python train.py --norm_place="pre" --init_std_qkv=0.0406 --doc_mask=true
Each number is 128 + 32 x the weight over its row's rms, rounded and kept within 0 to 255. Layers, rows and columns count from 0. Numbers have three digits each. The size before them is the row's rms in percent of the matrix's.

# down: layer 8 MLP down (transposed), 512x128, rms 0.129, rows 361-371, columns 0-127
# up: layer 8 MLP up, 512x128, rms 0.133, rows 362-371, columns 0-127
down361 096:114141159109086105163157110150152153066179125102126101101147106109175131164146174164175124108075162121097123086147114165138128097166149120165127103223149095177145111141135150131079129148137196193161099144152166130118144086146144110101161106162139119157103165115122178076188076170076173116174123147087124119094142040071126166145087096152129082132153117143130105142108075153141163103130
up362 097:119136117134112182117157115126120095139120146161117139134070207096102114136124092087122092132183136095209122226170132099131071130124136147136173178088143080127081100148074143144099141154136089178056154098065111098112106114116074115125084122165165147143134117109170169164141161107149147095111152108213166079151112120142148150137091141158112132138096114091123135122195147084167108155130
down362 105:145142190081164131162165180104144135118199101115150064100138061112105083108185134117104094106117140164150119114166142116135136077132165146123102111075084125109089155169153197202141157125148097167154101115105117094118157165088063111138155130071156091074162140126110121135164107132093092096140106142179171129140107126131120139156080141081121134093126203085145152163094131123065179099141
up363 098:152171152141100153212117135148161137099131144146153144187162122115186155034098074113105144145144114056140115105119148111144082100150130125139167137122056133143099148156139068094163159137091118127139106198101087077164074140093137106147082150129142139175119115138120127144095150157133124110090152150163130158124113119136103157085114152126134064185109159119111050108187140137141189149053
down363 094:092128200089132078156075116105163133180172105126092128139149133122103095118144173106181102134186105152096140120127114151114153171105183178126097085150147163124159117124117071157138169110149154134187128142097097164152116155153117129094176173159159127089061117183083129151155139114093173163063121063113128062095101130168152175107151076134129090134102119132113139157181094075102099155171
up364 100:199096140146133123132146126192048122173174113123119175130095163146184184152060148114132110127114088141132198125070096101082173111086151088125083118135140140163122101146103104057124121186126150093114138110138178116118117150120128125093167131128166114193110087194124148150162133109207183130166072111140081145080150088110163162100117124128124150150103162105114092096117138114095118134173
down364 100:073141102064169106158100123117129153177154114165181155074126154108149114073165110150117113101181129139130103097120186107178114199098071110082157158152112069138142121142114098112159140111108147132137127182115160069136180142189100109091107129060141139157134085149136145117161138137158101156125139158128145120069113076167065124119193188194143158107114074083152136113110137153173145124110
up365 121:146131154180144133126154139147119170118137183132092129115179137150118113072103160121114138114094151123152126133182111112125121117153151145158051121106095143131219081203111077118120213142169128147097154175104080118129103096140138165064130146135112127110158127106139036181126063161175134110215133116180128134155104129135152074080123114138077157076149121151106145128155175157125130121139
down365 085:125113125144105090176214128093149173188120198129181092078105110146119122124095120146091129117094170164090147109170142162142112103140108167117126056112124121100158149100086105073124138143131107165128151124106096095115083085087128126085149105180125172099135159099154137153103133091120197138154183110149100091133137186099159126195146184088145118105163104190138153088135184153139147113197
up366 097:162143125104087155113166159100161101078153117137119099102145155178164107124131118108117173142164166095119066129088123141131127102144108105097171101064136102131190122032115123126148152165151135134143106078129169122159188059116105131121131114100141105158165106127182197097128186157092182105144158149137120147073124109123140176115143133078121086214077138097109129185081186114128156156101
down366 099:107134136128088097133104136151140150145102126119134176116116057121123061123147092101190164169143128131104144114102192181117121166135094123087123128088123083101118053105158179121109176045179133139194171132123125156108127115067167084119123119191149111108165148145169104128145082182083121128059137096172131139142134081106119184183138154202077129157136171118118152129143098123138144091134
up367 104:137096085087101116153138187160098143133128117119180159124076191131108146146108069140126135152094105086119124152137116112098147127142133148163125164140080078108114047141201139094117137111080148148138097140098136141149180175150111086163150087131213141182088184135163054148080093129135168117164082100093134173127120145086119082099071148072127115112063103138113116180114138127167137137108
down367 082:095160156053146082165149172084113082083102138111150140121149142147183112102185114149113067137137151126141106135120138127148157046125063060080124175125103123103100139140156158070127124051168123138144160174133117152126129140094170176151112124143104167089128192191115097174148090146163116146146201147152177068113123123162146153110139146109110126141104139199140156102099083128148119098129
up368 094:168088102100068135140148206135093170171172111111107100143073161108135139102119105127117125060127129113178127086114059131185140133122116171130197217167085146123145094101104109114113112115142121116172201107128147138123120067110113186127105103158137091115193122129149163087125136124102127104092094101196095173095110144082109126086132154124136080090156136143137167130097161139134146200097
down368 099:125162103181083111141173129129149118109131100102070141100155207103167096169164147165157136119143154160099131094070156079131134127122088172213132129118129100117065105109072126143150096145106164143166145111186138089082151124166138077102141128129161150146158152163075153164059133161098126101102139168088092114140130113127201129127154126172160103090206106124179170107179158116144135125167
up369 098:138127130153187148137100133180107147127091094211086121132133142097139129112125109120081107130137111159112119191141114140074081163148129084125154183117066125154169106109137123131118137122101144070172147121181068135143137154066125157088060121095174097111140106068145132077141077106160165123148041076088067173121160151093065169119160136131095080114108112126107152150132164150173132110113
down369 099:095144109127154119165114152099103142126087145147163116070126150164110119101128113139110151164178129140107100193137139179188199159073110080138143123088055108117120095127123126156135089142192099140143178121173104161168094161166148087123181160167109135124176122116126123123159098141123131107087141157126206135116052154107138124073121098076153110178133146208170121129149065139090108176093
up370 094:155115103118139163137107125088076199064146101165109182124126162101157123088108093097113135076112125094146141124129113132131163156136174162054162127113123135185130103105098137112060075202178114106114162153156101116089159146115160160115082114119176129179169126191110115120152107214101141179133083079113116161103149158071135117113143145093101171195081082105133121133125122124155147156159
down370 104:132193132114167176101107110147146082154135149146195153128148150164136134171126100111126189159085144126114131128141111128135117163059151113058129157115148155174185125147094092158150104203116119141052132170138159144188167148141153166105051102171153151208097124131182133142083100115112150066098100131094112108161141144153177144135124111160088075131115133078201111135160125147131109133143
up371 091:169109120139155144146097141132177123171148127160201120134143136099159128142108173050156092186096154174141138161139105177126107171124109137142107144098073066064145126095119117053085123128095148139165124117158108120133067059084091134063135163117096087143175136138123125119143168180088171113138122122078097139074141132154090100124124174058123103155080116124133100181106124112189104104103
down371 098:123124160171146156158185127123138149097095157171124156114103147134126161118148149096159134088109221154103087121126166035095165139124190070162090087096155148180152182099135131133098079130131125136158097125087132143147124151142105137083159119157119085106059149113106125080095119140168162105129136184214116096136086119167102172158118111138179132135104156063072121078145135113131106105167